config.toml
norm = "rmsnorm"
rope_theta = 10000.0
rope_fraction = 1.0
tie_word_embeddings = false
parallel_block = false
init_std_qkv = 0.0716
learning_rate = 0.00339
beta1 = 0.95
weight_decay = 0.11
decay_fraction = 0.547
doc_mask = false
train_tokens = 746700000
dataset = "wikipedia_en"
Each number is 500 + 25 x the weight over its row's rms, rounded and kept within 0 to 999. Layers, rows and columns count from 0. Numbers have three digits each. The size before them is the row's rms in percent of the matrix's.

# q: layer 9 attention query, 256x256, rms 0.0872, rows 149-183,213-247, columns 0-127
# k: layer 9 attention key, 128x256, rms 0.0769, rows 85-119, columns 0-127
q149 099:493480489484508497502507521471496437489477507469512492489504504500510505508503469432468497537519513482494497489516497490465510529551533553517518558452440490480482482501476499482511497500484516530482523539496470462511450518498517515494501537508547523456480527461526512513496498464488479542492495445494508470501562467474508489517513460508439527552503501515502496538478472489483499463527
q213 090:499503480568491530506475542487492478494446518455492488516487469510484466471534494516521536552507511488471530496504528475508522546503483508477469517517519541443502540501527474510501560480485503546520555481495494489525507521524492528493503517467505476520480556523501496513447483473546536559503516466500538514488546525546479523548487521475509486499508496493543498496503482520485531538463
k85 091:478490478478505492492512488505514505513504534548515486482475520529543503478485502476541549476484477482503474532492525501491542464473514497522491481506472575506493501504504522529547501476553462464481511514497531484475514502526447504536497507477486524502508526538491480521489543530485487411556477543489543477486496510504489476518493488542474451460531470455461493483503476495465490516519
q150 098:512541527516516527489482534507496529530490510522525532523495523501489537506476492508469555467493482473515506470544498513476436492478500492485527539497523495490498487529552518504511508502527485487485507519487441492490480542504447527521543470464530509473500525452518509522516463505499491466510537554498534520516509462490503462511490518466500480484482512522472481472476470500492463520491
q214 101:525497489464489512475461530506482478522504521534545546498459497472521507521516491521488523482510469469498530454528505522495516526514523526515493489490508472518489461519568478523491524522457494530481499510524536500536522497470522504515521519480547490428520505488497512519474482498457500479541486458545468540479474554515517533492533477490488544517505527459484533477489487515504484516537
k86 093:482498503546534480492521500520491531473538519479489506541510487546550518458526511522536494507499470516489508500475516543498437523521451500529496493495461495497516530504474474497488493534484472453475489504488546500527469491523461497447498435491477501498533473554465547492491503497494490536482482486490492465454514485502501492498507452483459466535533479480470469501475515515500504532503
q151 091:531479477518440519470539491456515498460470532515470547485509470452421487480453490467502475489549464540467489479489521511488493486479502528514520480530509518474530526529452499493500541474463524472525513536496528516506488544456489490478497492477490476538457470540523460480498514493504489505495520503507523505547485512522467508459492500501487479514530534445508529505497513505512549486526
q215 105:475492511525498484519517517464537535542498500565521514501547428524479505513468525483502501475484508487509475505514472484515485486492505479509475509497524514481506487501529467504506491493486492498500531455500545485533524526521483463531469448473526463542503479488502489513500482487490522446563494520531493493465510489468534482494488512544493489498458496517535500468453478485471481442471
k87 107:513516488491509510521524535541506508520533514510475455502469511477560502506516509512487467504475518502513505485522491509537503539485496481504533527506512520518422477461524512512482471524494505475490518554513494487524554451518480470496544534518479527515524455513489520503518471517469505460461499482511459460501457494546479521532533503503532475507513492483484535493480547494543538487492
q152 098:478493495528513497476494501482529539449496492520532572510476485544499469485484464467491476477490494496561499523503553545489430515493495449515488490519507478517505479490476503493497477508480508504489531523491513509528499503487439493489462503502504497460527496486532478474483509547538467498519519515508513532491489478449518530471474512483465529505522498527495502513523495484517513516519
q216 095:508490529479499515479476470515465489509513532504516503486484494533514486472564518481508493499501541481469486474516514497513516464488489554492489492490494517515450496524481470528565540529492512460507522469507529502492511516477484492514511486502522460469494546483534521480446519495476455502535526548485456468521474485520514507528445505498478492461488457530492462483520514495510555503481
k88 098:499514484480487499516465504474472510559477487477486460506481527476530481485509531531532479470482514517485484538527495506509496488543530492478465504469540479486499520518497500517479494470505500447492497530484482509531527535489486523524517542531502476534491423501457532526495489492522528497514476439486533494506541479549461489533479529478495454471491483537528485516469446514454510535460
q153 098:487500516496536478475535556476499494489446490490494493493509531482443497492504497499529508473495545493460485522483503493548492473521468522496504503489483496490497533554517475500491554480448457488473479522510483477542461552454450496514500455481467482519464478477537556519479513505448490524511525508491478498529551532507493505485475494469484493551471494481513543494493513530506508498473
q217 098:529513497475478510509486495481482493507504485484491505455514472520478511519499519526488520523500496516499509457513530478457483503481461504526491534499523474529560478489503495498470499485458476471469479484490522478483482463495556475473485505492565515512460474437499510449522517484476520511510531517536464495478507481500507503520505516501480474471504500495497498489543458487426459530490
k89 091:515450507520531534500510535504530536526486471472528498544525526504476549534521429505506483527499509478497529515527505494485517482510560501483484488486481488460515527499502511480494500451523501513533511514510486522468513534504493518490509522492497562515465458528477496536486529501529495504479484525487519506544496493480475532508529474461523500493533554504477499482500513497536447501515
q154 097:496508475466476536515513491506536506523520452464499540490504496510472498526471456516454489470476516503480466505489515537566470511496496518500486493560516487483528465484494487457495481507533518504472531526571533503497467514454487501510489504534501520462495505534511449525468528503504520502472472486492506516494491506467489504538513496527536497501486534496550525468515482513544494475469
q218 105:480553477509483531458494489485521474470466484506523492461506468538497467475490506505490467488469503497474463493511469514504511481462491508465477488514480467508478473502456531466495470506497490526471516497473498468490499497482518491472464479499502469528546485497482496540520484479444527529466504429510466548493503527514507505510518504505513522480485494492492574480508449482542515472488
k90 097:501543485482492466543506531533502502516488495485480479473496503519501492526491506517483545485482528483502569472465523467528501478523451491544455487463481493490526475479487499489494510501451539476527475490516472472467465499542492511523526495472496464510474475505458535490498479535505491478530519498503505466505521548488508493516531490473493438521516515517477449499457503527482468513493
q155 101:497471511490490500518515514494526533471526475478495503471468519502550473542513509470506490496508519481520531470492493500536500521475465504504452440488542497502519528486484535520502522511476478534500543466542511526527506472500480515483507511499502520502524469493511508511516447530491543527455500529486494495523514479484502549488500563499483457423481552489508496485493484471521497438518
q219 097:532477485480526525500510490486509525553498481494496441505471486478536447522536569539523478529468515483484490505507495450506480513521514492500485491491515530522478480497497507490491494487468496458500504460524494510505494490385522512496486537524493486510457490531450515494452488528495504516485499500502543501553562467506490530498514487508493527517517493478497517543551487442519524518482
k91 095:490511558479563519520458516489517495489488562529514503487517578487472559464478480481521445535520485508504510462536488474492500502512476524516505518457522487494505528527547502521510509511487531524507485567502482476548511468509478496508469499491480531516470475507517478509495495466495479491477544458434488495486472496503513482516476513508535528493507511449498516513472506493519537473573
q156 088:483471490509489530479468466477503474479462529487481507492511471520534451495466517461516480491502520511472501471505490520474514516562537508474503511538479531501515493511475496493513522488496501459455490540499496479519483517488505533495448521488509496478529512457515495490523491548506512535519471483515482534491491538521486494482516466522467463497481518506505532552479446487502542484451
q220 096:530494478500460474449494522499477498510493467498515494498542485521434517544485517498511526525538472527509502517490527512496431504503500475503538525485493537484499487546507440439536525454526488491500493464499530474495520521521479496513434508460540510463537497480481503533492540472518500511526532479549505541519524491471478481527512517487537508469536502495505525534544449506500495517534
k92 093:489508506508510490534530513503507454462476485516486511487514476529514498477487447489514503531502530468466453501509458519561489489491466497481501539563515532536485502502544501505513493507528549490469520504503525505455485461479499526539499503534506482476530501506493499510508487515480490450509433518500486502504523525514496455522480525523507467521463480511482476525471503497449511505452
q157 086:498518548542527443528530490518521509500518478491508509505478495460528498550470512503462459483463445496546527492502502482469568495510485480475510504526498475496525490477503529494518496486478503476508515476490479505485520487475461469477497457476468494512502509444472484487502505507521489485503529505515470526511477498485469479533515495475508464542508470502487513525491510484478502491496
q221 087:526525552500489497500549509527491511489458506490551516485531510506490530547520495475492534554516505497494489492501508500496531479536518501535493473494506489503514492496488501493498441518514555473480489485516538485447510510546529532499497522496467499453450488506515489524510470460492548514526490543474504484527522456520522449506473501489484535511486482504530485481469579510458526537503
k93 102:479498487457521499498493516485530508482534516514444516492486478488510526473486480519467527495507471514505490467490489518501489494512474521516553482537506519516526515486498462479523443503485486532558522510530476504511469512489517479499518495476480496497562481549500491513524508484504460459504492416526509465528527441502516481524552502493524489541530481501497443490470519504500518476517
q158 098:507472489493478543489458487472507503473492485501483522451516519504505508489474562519491502502505473504459501514450510505543443546483526538558521455494490507501502505522523469523477517470535540516521502526532517492485493554504471538470489496478519491498506512514468465515519520504496498472498434462508466501520472491567500517510522497499486528525471424462498474567491511520466521471490
q222 099:503483516458499523544524508519549532440508456494516473488513558499531492530505512526516483516511526497512493471518468483518474539520537527496466517522512519506489495494521522513540516493502530511494453517492484515513536484506490479489484516538488505516476483473497525530465513501499535501548580497518506543527556489466503512505529521474523535492539497482484461468483498455493487510491
k94 096:494478519509500500494537505470517512498499516491519523501528515501475518515488482461497531496512483526517513514475549545497508464492499520488467489474516499512492533498495486501498486490506479530508527517474501500527485474495505450544542511497492484468517487521541497534545465457509509488533505492493492448498530507469492497508448475516495453471505514531502547479509542483515567482490
q159 089:493475508495473474495477528493509525472506475518525515476486496496493504518497472484516494515472517498521504468519463493481531573528489491448496506494529516484468535519467537510544554484482532479529470470507548488531452513473480517496543470523529454474483507529529504532514521498491502508510521507515500495548503553455478498529521486479471485439486480512511525502477491497495485461485
q223 098:519503516508525489440487499538532498498529453529520496496528486537492509516491535519503514498504484552489495533511473494544474499533480489455523510528553508505497522488439480514516528510467534447510530529487505492518506501488497533507537484490534509453475502486495486530511476469490511527531499512463548497478475500436530506450494490498510506452516497555496538536514475524515506427465
k95 092:544488496508439539523474506475494491514477500498526472537517470506489484466475482499547527509528526532505479489520518489468477476494507491494507510520470502514454530488518496476461483505535563488464502558572497463533497490477484486512485509481485486487570541466523473488476530453507481487492500448518506500469531491473496538469477484491497504501492509497516561544489511516506530502501
q160 106:460455512485514482510460484536504473459471509467489447512483531493502510521515513563536489478527514529507507506481516496545495483510482514497519523457489505503496488518518524511499451508491519507508468492536491482518539496513487521513518499512518542518474526474519555547475499491517483506534501490471494477531484529534523522510471499504486475502488458516492547503513515529523519531489
q224 090:458517468508476528489500481500528507557503528514500505483548483531491519480494482494492492496508542490532469513468554471493477494528506481496487531512453494506483487506479483505545521495539496475529539509510531505516528481520574460499486539470517496493522500442505494457559515491493518512519520471506480458474498513483504490466498509498480477505488524530477513479481474505575441500515
k96 101:502523511453499562500513464463484473447484506477502509471488502511472495510472512440500528523471520503490512495538501552521491501471476505488471494493461500503523509475507540498499514482510504549499486462514512477527500496483443504499520542488494481526484531502491478525548517507495525489440546436510559509545514481560510544537512473510521503536504499537491478544503512520464518488484
q161 096:493448463474467527493500495511516478456520567504523491490498491483509484518516469526477475495507539557488507539529507523505517493489507510502542504551498535527496489479520491512480521465543486513491504548486504481505514488488530480530473494490527501495512509506492509471499503486514555502462499504523521516486515514486511489479509488524481513436506489486510438489463511524532516448476
q225 096:487489510472520538529491498522502462488536497486542463532528521523491473467470550477503465491492531498480498534533504533489527492499531487493523470486485498474539507477496503486475477498537509465490502506498503483508514482513467497547497473479478474499473496513536488483521508475521478479494511473528505512494480506482508527484516516462482444519497509430509551517480531458442457504539
k97 091:514503515519496481495506473529499502471494497555481508501485483499482496516533459509501478472479543523503500486474512526512519507491484543516491494497505502495476556481525536521528477502505536472490512496524490571519512457481492499496526507494477451492439486525495504479503516498496515487498563502449557504512524488527496491487530491512525533527489506452532483462481500542507485468509
q162 094:491520512519503500487539509502507501505431459514483497522458462514476509522484520501483515515477491517495506492468476506493510546516497454534486483442517460501496461508506533519494459532501508504535502495490466487523527467529473505510482509457466519500508501568544535505526472527497520500496522503494468488514528500523519563465499537503534560519497507472498503518479501510517486536529
q226 097:492491541450538455484472509521514511491510510504497492522489490500444448512460486490473502455498538533496507500492519494441530534473449505467488490537502522515477530516463486531495496500476450493512529508520469483503442507491516520467552471515470532505497490491499468509496473509524490472499555496493516478504464460503506533488495512537540489527507479466496530475490491486537523503477
k98 099:522488515469514456541505529505516481473521526521494491435515480515550559508475511504500492525467484464521503482496511500537546479488511482535520482524498526496462476464508503516474483504509484538501491515539518468480499434516485542490511496510480477502494482483511518499416492552498480514471520516480535480550448505469498509483544498509507492530515499483462447515488494507488523477498
q163 094:475496527510503526516480505479494507525521492511507477508515564500490522491537499482507500561536512548417495548499489447460489518503497446495537477510471510465490514493527547540497462468508442436544464527470504487478517536507510489511472516503509512501485506520511523525528475492527493522476491492512496474517495508507459522516493556483514507477504454530480503530490511487503512503487
q227 093:529539517498532482479520456513544479547532555516472507482472550507507511472487463465504482500517496459526506512538477492456470516450481505531524498568520472529505542477481490527562527519468493504476481507519538487468487521471495530475509479501515497522498467470455507518502501461488492554488531503510468511478480466496531472482495513515485496487489495464469490468459502511489510506451
k99 109:508546494500437509454500480509478499537439492490486510504536515532503475477533443532528477542457494520520509486502513465473472486503520471456498527442492491517511483517476470530515535530464474490491519509452468537537513513463511490518448476563520514463522471466537510486532492514527481555516457493514551514510528524534540508498486449494492517484504517547530472456519473519458493497491
q164 104:455502508481495514476488421507522492489480461494504511553501512432473505472514471509505499486496504492485483553497494519425476492494516531493488510498529502454504537497512484522525466535466529444502520491513577475476510518489492503496463464509506523499499509457474519474540480499464501510483504504469529498530494484513516483497492493474525496520503503515469514486518522495485479513509
q228 099:514489503480457479488507467512488484439486518507491521463510519492502508492489497488536503464531477520515494481508489481446454508505516488502510476494493493520500463497523486487498505501494563532552496505466515467483527462549505484524478572516505538519482561494528531463495491503467521521526503479423511508522498477474471481477467486506486496492507573531511513517469507510491489483458
k100 098:517493513489528509519465493506544527468463504515512501470514481479528472519500516533492506559467524527484471480521471498474496452499473467537494531499483518542507487468444501458506448503499494508524478534515502491520517486449514502489544516498512499476497477508509453485468556532475463493479468480518491480469518528559477528520523539543500520526515483453492510538506503518498499481472
q165 099:511465517503507440524471487498510506457510477495512492489521515512511517494541531489489517541481477509512487484493526488474526523454457506518497511449506492508505498490468496516500515508478448553502485476506524527525444522510511500476539506494455497468499469550499456505437560454520484491484506524517467507493473515485495498532502544527456526506499457473493514510465537546469468558508
q229 100:438505509494522443532551534483505467506538471516540513474509510499507505480534540472480475486481470475441493477457495490497500484498497464541508460532483459490514539494493492458522481510464482452495485534513544497539519498492501538471492471535473513497509488475477538501469494488540509492541500478499493475513528507512493509495502475506516430481516489510486530500534508494486472527482
k101 091:501515496462471535529470462488525454518512541460494540501504499494539467496490478501527517546514502497514492511516471520440498519492470540514532508520555517485490486523521484492492505453511483481538521516483511476516502515479452500528493522465509526564506504525553501436471487487503533470505514500495570523469526451495488484484498508469501494516482479509504526538502523481481478522550
q166 097:485533479475482476550494501515495498506536511475531475478502528489542493502517484470512446497489537474528454494484500480514518499498463469482537499529455499495460514498471505498500509447517449495511458513526503488487502488494511469493524537558517501509446512523452488515495469549515511535540514470494532493534449498524485506549529491517518516472494486492470461476518477464508486473489
q230 113:551524499467492546477497494548546512498550560502478495515501484472499515454526485540479477544440503502491473498510480495526519507482514511532490467482513540516493492442522518536527497530496510507508523530516516492504578492485502468519559502499474467516474491543489479522478532528478499479467518507472489502511445490495493527518524515514484517497500494478534490491504491491480543506478
k102 090:453526490508518457466471454471510520494488509515526487529473488486489453505473504457468522475490515500477507551487505524496492513509479488500479478504512552481508440477458472544532488488526455564504482469490549507516498465518515499492450496488492510516506465508496500508485490479520484480476514547503435512493523509502520491507505497488562498534519467432484497464445499508505500517532
q167 099:497503459479487509476513526512542495456469525500511541528452500462518480512500482557526474488483544522498469468511528555556488494507512530497475503540518477517502533497474479473498474538465524486496537503519506466472548512535443500506489468511493508511496494432503515476500516517500484514539499546506513503536514461507536505488509499518534517509506504500471477466554487544474503490502
q231 092:466479526438506513505500522529534486487502497499500495511508490480467511504490491504531491505447519541496486439527499517512506534532490477504490507482474464535478516471485475511480505515494495489527524477512512464479502471504523509511535487493487477498495469485520461470488518516481520487483473482477470462509472513517479457519512481459503445507483517457568531497495511501479550527482
k103 111:524506513546492536496491475471469525518485472452517492526502548482508502532504521501533456472519464517486478539484505477510476527549502509513499509444534470491473480514478498518494489484482533498489507502459511536500460515528493488530463498529523525481486437466504506503474503503488499483500490534506515538535555527506491502494453483489458506486445473503517519501455492493529461511480
q168 104:443533482500534496511497487517497460490524463508510494465485520498467503536481515466512503460471494529506485479502471493556449509534530512513496539467436473505478528520497483478496511511485472488535517480488511521462460473549492477504503494496498469516550478513540477490545480532477494459536513496451549481554519540521475485470516502473445487482534519529463498542472506530484508521485
q232 101:497516542487474510478522538503475480501480486505504519510514505527487517503544516505505534573500503536483514503466492473505500478517515480474476496497515526455487522483525536453507531512503496542459495509494503517499477496516511479493483474489500517483538502473471523510470477526486448516523465486492482510502487514518487538470522496453484511472498496544509469510540486497485494551514
k104 095:519507505484531506463496471485503517469524517501489488550488506516497486489451514510504481479540471527525455427507483540447453535488508531488484503528493524511501522472483486531500478479486507502522491507519462501463513516503482478498476501500518510459492467482463509496531495481495477505503516546466508483489476492532511494492491501521481518515466472484507472500517497530517537534523
q169 112:492510487505556479547497492479487491479485453515495489458489508482483520497498524491477470483500545443530486520476501508469474535500529513487471497511504536493521458480481502494512542499514480538508489480521467500483512543542492516520472486544526463532521437462585449479542471550523497469491508434512469492517528477497529505499486520478512491512488490505511430487504469528474515516526
q233 097:508482499470499477499482493468482500524493521471496458464507512456536506496460442518446498501494499501484514532521503498501531493497507519501523490493499510482506487468478517501506525495530467532504518450447538470497504489442512507521503497469502495489497500490528509515482506466488522501482547512480448534509559489576503459529516445509487503521453525488467477519489461496460464455512
k105 096:517551464496497559494528464494541498467485516481506451525484480518504469504436491454511503507507467506525482495499498521470470462501510485495466505485492486518500473527467491500563462543541541484512510486511516475523531562514519529508504523477485501506461515502492463527507476499510499510519540526514532487514504476485477517483490516518510507511466509483475500467488507488563505487500
q170 104:563552479500529525533470528491498515559516500494532504449521507487504507497502491505542454490500541468477486533502503477506480486505520470495495479536491479554506522467525477512539490512519492482513570477538510468455515486478487500495496505514480480513517521452499474478516482526477513486495462518482505498532454485491502529488521520551469477480505495478504507502477523473528546480477
q234 095:448500514462492460490529502488489534556464508513491514546474492490509473496526485477465525435512548511542522497500472488501500486455485484505505507542457521507540482495522496522490478518496533527483464496505511500509501495550504514491483499523495488520504509508522506460518480499504467503477493497472505482511475489473501507517486458526523514537539544540516511498487494511499517485519
k106 099:463516484507504435487525496516513441433503496494485507520488504534512490525518490504472498520479460467492491522522510521483501514506480524540502467526451515489524470484495484469503525512526507472497497489493482512533475480486526502481475461469492484487518487509492501526513543479500502494514505458510493500507499508530497447501492513465517486516488481509474510504498562506489495492485
q171 110:499503510573506489525479447487513532482492497495511490508499553504504486463516520460490514410498485495488517479537490490528470482506477540519434489500493532513507503508484498500507475515502545416513477473500499487521536485509490514504507487550473533482477508520467468507539530486522516461527525506515481495490526482548530509508464469478464514473468515494471507505526519470534512506491
q235 105:494526567528485476514491512490534505427474497493515481500485444514472541456476472504497496503507479505543511484481504513495511521503426441524528480506539501480493483460466525477501489481488508491516497492495525494548510456461492477483498512542448492519511477523475507505502524453525477518491463464484481474506489550534518502478517514530513500505520512501502457460508525480465515490510
k107 098:500485474531515500486492488562479544538458499465484470498542524469449496472512502523515511507490508478455464523518516528500541484506481493508496509483482493477512468509505513511520512465479556485498484539465502517472520518507460509542511509521532487536513512488501539507500470510463485515527494468484486491504501538538488506527492520506496539475497525471485467470496483496533510561467
q172 104:472500470512475500453529540501497504465488510491530526469491469491491512525483533490463494565496558513536507499514524486491479505520544471453473505498488522515481491500500485500480483472495490492522493506484481496515538460500513527537545500479511495555494502468475443500497497504494514529486544471484446502567451507516456512519487521476516482521528499499516501509517529535494511523499
q236 102:540543524481491498468507538491509506458439512488491528497483482480479491491454537510511492528503468504459511491500448505515553515523501461480514495494502553543494519452500532478476462495519479539494520499488489502498484508487481488541515498523523479524542532486509512507485494466477505513474538479556504475501444486516487490498491511505519472527518505500537479508522516509497467544508
k108 102:491471515520478512529493525500479491486478473508503465506493469521551529508501508517507462464492470513525504472503516500458506514480515473495487483456520456473479487499528460510560535501526504462499504496498505472513474507520505477498479526497476510517491478509533501505500469483478485544586478493506527523483534506493521506488513486491471486520486500502513523534487498451531492515478
q173 111:500492470496549512476494466482505508496467514498521484504476498480464496467530528510430490503497482520551507504503504500524502463500476514528512510532471475529540506473492480494444490518455527494518491497468510493494455550471496482518525508469498496516441513484535480492525490485502523509487468529506474518478541536541497540512478514469500558548478532485524492467470493498464511478503
q237 099:496534453546423520517501467503521516513539535516472509492500478500544444502441494472497505507474526525506514502520502506499504467525494536521514522496477503525482513500500492489511476455495483518508483497484512477497503476502469510502534546487530535491517506504507469549554430508529499478524467502515479504517496490498488489500518519512548526529512481498538450467494467472490531463483
k109 100:498526523536516509471484534517508494529482473484546493479548496483514517506506549511478547480494457465525476449484493495528490521466507482508514523481490472529472520515512485504512510494474503482498500498490508517499523522499517458505511504526535485521496493485521508475484513468443493508504544536564519517488521474464455499556487523493486509469502483486482526469514507527474477552507
q174 094:506475522508467487517537503528503500470498503465472473481482499495454468498490481471484499491528503521493530496488518465461479514484461527487486463459512507498516513509550502462493553499492462540520465463483489471476525528508464521472476490537512449526512502481488494504453519498478524494486520467521518554489511489442540504508457539489497498470481478520519462479499487464518524466527
q238 108:490489520494469500502513451520495479460468513497479543470553569465516515509491463508514541528518463467511535492519506482487472517497489508480500458505470501511502515500528514471509492490494489499480463506488449482523503496552490464490510528500529492487507523500467478530518552491515489518469516448484477503513509515518521516508449465482486477465500515519483510473492474503491458508566
k110 100:464507496492449502507508503481549492482498488502504512493486456519489489494482457474505483503481528498586488513515502506507561456484472519501512484508492475511496499462481539512543464504523492524516508509496512524545491482521527524453535513534468510533498495525426515474485504530515498525467539474513432503535501500525534541521509534522480494518485507458517415533540500470494510489478
q175 098:478522481457530494496467514507516510506480559504502515520509538461504476472546511487511475531455497529521422474492522482512499502529522516528459478496502493494513546501489465526444488505502520443506495500469467511503510517556519472509445511509478476524498478507522526508490508531494483455539461489515530503513552516523504532487478505534455491485469505508493469457496502481524483548538
q239 097:481488513493577494512490456531521504495500508522500466462548480452491484521527478497510529502507459516490502492496471513541519483467467529536547505538477473521493466504496515497496462516506481465444497505471503487487480466506459472494506504502537492522514509529520509554495499497543483527524460487476526506513522483511486538478517492542527514495474431481458482480528491522518505540520
k111 099:463505511487468487492513506454479511546492541526505498541499444535519511508522462530484503508481518539473486522484517514480531520497499435500496498494485499491530485505511481498540521448488525566510459492497519510517489514511481515469522507505518530480492524489520473456489510510479507469423559554482536491451497483513515494499527506453493505489486516491497526506491536493451528450439
q176 108:503489507452507497503486494487524527488474466491536493561502511508522528522432537452526482496503454551495509541472528474479496519550479496533561498517502490494469504510505504491531547504527518487522495459448505507493506518516501489473511496496520471471486488493528497495483508488481534517522442470500555489523461482485480528487525490511490498490477496470510518512550475492496481501547
q240 102:513517518478443472508539539523515520494498492495506480450508510512441496487484503514516487500446479478540488463486522494532513517530476508502517491461480519517513500484511525493525511495449484493511513469505513512464495465528526481489512490497474468527490497472482553517520482449536502444503487521492502461544517503475494510469462517511485489463513510504495464534497530510486502496559
k112 097:472485508472527547502486507495482484464488515494474526477510444478482479485483478451476516506484511495500525468471514498490495483511584492507464507485522516505513510489503496526494478493503533474482488536492494515515495483514491489565502498527519512520528513479507537472500550464499497499536514457502509511536503489464481498510472470457488498522495505515478492530443518526486468503488
q177 101:535529533520508525503483518506511514479550499464494522499486514467486490521538486517511519477483447466494516514501493531477498479532530509496489505493529523484476485480538500473497506498493516444457533489486485501533482491482553536498528475526510480522507490549462537508470467484494509480524531539499492509515511544489485514509522477500451512472521494488502480487500500513495482453481
q241 098:507522501512468495457508495501483505492455507502487508512503513509504505514542482527496489457430522491545486485504497489489457500545498535493506490442455521473504521499484502504486520523507536481463480507514556493508490472520513484482527571507507490495494524532531526457523475499504521490493509559514527488502466547521548457518475552468413505525466474512505538498534485501476562527512
k113 095:501497488507472476529540488503510489479466504504515472447503510484521542483468476510516525565530493489506525501445529530562513487472486507493551452487486521518506492478501482502516469498452545517520491467559501497469531502479485485490516474542510499499514474517512491464453486513493483497509488472461485499497506473522482512505499538491525495511468504534502564483486529533525498502542
q178 111:479484463465550484488495501479474496476463491515481478505496484505485487464584546510500548512486509504454507515487502507473482473543491533481491478447511505489457486509439502546487493494512489465513525506494488454489481529486508518496519529462464475502442503491489486491502543447518495527506484459445531545494527510503491518498521491502504531489507503483490466503498464494478508516472
q242 092:485548503520497513510493497525490488510504487473514467480478469466502489510559452463487503539511494465535529477528505450463435532517480489523458531460490500505482494510486466497482478500488523520457499453543532537507548495499522511463533505509510480504504525467470513468529519495511504481499494519488483486473492467508489511499523501509488500495514497541532458452491469519493500500499
k114 096:505473509513474491491493517503510508530475462464489539469530542519524467522482463508494527467495472506532505485495457540512502460504525527505560508511520513492514505513487500572502506495523522529507487519538539503526445495498551499521538520512499522514559518503491479521485521529485503496451539479496503529503475508494485504558504510485509525470482538457520501525486525505501487476471
q179 115:493493473468493425487498481494515489518455466529463441513492506497521521514536511529502533483505518503496485477538534490513506488498492507510484522483466464511504537529520489496508508486455494529522517529454528493499508497521485517491497489506512515530514497483484505500455529513463494448474483436477546489499495517546471503477523500444502470526500512524474480495515483468498473505519
q243 101:488487515485495506513484502502478512532515489498498495498504513581516508507476507498473526514517477513496510529489523484488500508463498528477497499493489425517507483485511493468510478478498468499478462484531546484482525531477551518480483458503499496498510486451482524478501478499487468543499479457539522516391491516488526536499512476492509507465509541488463531502538526493467467457531
k115 100:491494509478517520524520485487531492509517527498517520502520475529503519484456454487488491496514539492489475531540535517558516485504501472534494470521479527515469509508496526481470493496491500505520539542506456462589482531500522485504498463518484487468486511561511480466502523490497477490509517515495492506492436459497493521544528473519514483536490511482503515450492478495492523469468
q180 101:522515526486498481542469524509519506483516499488514536508501499506493534534480520504455502530498520506493531511484483497507503468546484500519462492460491537524506517493456506536513446523499533513471519530481531525482538506516526493526508507529464488488485480539507509523505523492456515494566561506497572523517496485524505498489504476485486517482528488491519486517500525493480513505447
q244 100:482477480466509477467509509470516501453493540486499495475504433494493522503529502512459570516493524490505444477514520482507472465508496467502475509522495521498548495491493466519516516502505542528526521483501549541520476531507522474505521487498531547515462531522550483501446533481490527538506460531514488502523504494528488503555519524482485510563484483473500469512487508535519522488470
k116 098:507521454495446511498486513453486485544465506513498523497500550473498501491499472476482519496495492529458514533465493481480536531482505533495503461533491498487487483524530493519455521518551482515525513487517498489462450487519449523501483511551532514521523465507483498462551530513472527504502508549515502509480469494488515501528505504522546533465516498480477563514514497532482516519495
q181 110:515496496473468523489517506511515456526465522534509503489488464510493525491497493511465519448521500462483506518522533483513529525503513514525518514531527505538509534501525506505516479516505441490456478435529496500541503523464457474478507466520521496513479475529527535506491450487494485506510489491499484500492537502497499537515501552503453558554466492470488498505496498491513494505553
q245 098:495471516544504503497516484515550512515449466527505498507493435506545527503519518585519512506478520516497515507488538458497484519477515465481512496517492482525521467484495499490501472505465484543518508517515467498481487497510503481519549475481465508493506481488520457491496487452493475489494498526522519518465538488484492505468529494544476588516506491518499543527518491477501449508514
k117 101:525524514547514514509508496476499503523531515455517530514493538557484481511506491470509493488487475519537470510504487480473533502508501500440506464497477431505537483496482494512474488474495525481490499523494519488482456529472523465509484510482519514529509550499494527474509516499465497495504426530508475518461503504492506499517477477503513465484499508510495526513491475446448487500505
q182 104:477496469513523496492483480452487481495487467498529525498509501540484493522471485480513528510506524489519499533527519509469456506484539462486534490485469484540500532513489489472481480496469511478512471538502500524562474547491497486509534502495465546482486504477498555517485489492535528533479477508493515512492510495485508524491477472495505500508510514520520510493510512466486459490555
q246 102:515506511581474476483501490461453501529492469491455497511480508537513480502478535497572512522475478451484494503481508513479507472455524527483504526487482498493516490523479510508512530488486495520449475520517466513535480531464523490502482527511555528480531518470517479564499520493472530512488498464502493505449529504533485499519495473516467475527457494490544500509506465477467515537455
k118 097:490510501509515477500535503524524480460454514485477502498466496482538548553496486514458470523470505511483512537495524488517608515480492505509511516505523515511503498503498501481465486491524494515526507485516493491511547498556534506506471535497458474521513433497498485469519476489541495494477567476503549496512467474530526521520485518529497534524517526501516492491523538523520482485519
q183 104:467520453475520498534487542514525512510496483480514469531510496508431475497488520535505551505510543519476511476470502482492486517489522460493494444583489504490518505515564482509474502464492472542513493494517462479486557433563501468485504456524515510499486551482480489511485546496494489484531501550519459477470507518521516530489518485514489465510487492491469489489469546530493495562520
q247 102:492512481504485500476496487547550503524543525450523510514476505462470489498486523497482507533506544531516513515512492501504500485530475491444536481519550464465503499509510495492525471506513516524524507503527505512464524423528464472516531523481532514493526489497509505484511500478486544550512485510440467506480511511527487525506488522505470499514491487516489519549509520488509530507499
k119 095:509466511473412577529506539482509472487506522492496522513502499474456509511487507482522496488513476486536488485512520485510492475509507521522470512510464474488507511496446475541506540530524478493483505491543499466530511514459503505459466498512523475493435501503504479517493490463481480507494525523568484505537476469547483491473524488506509497532497492514513527480488495506401476508490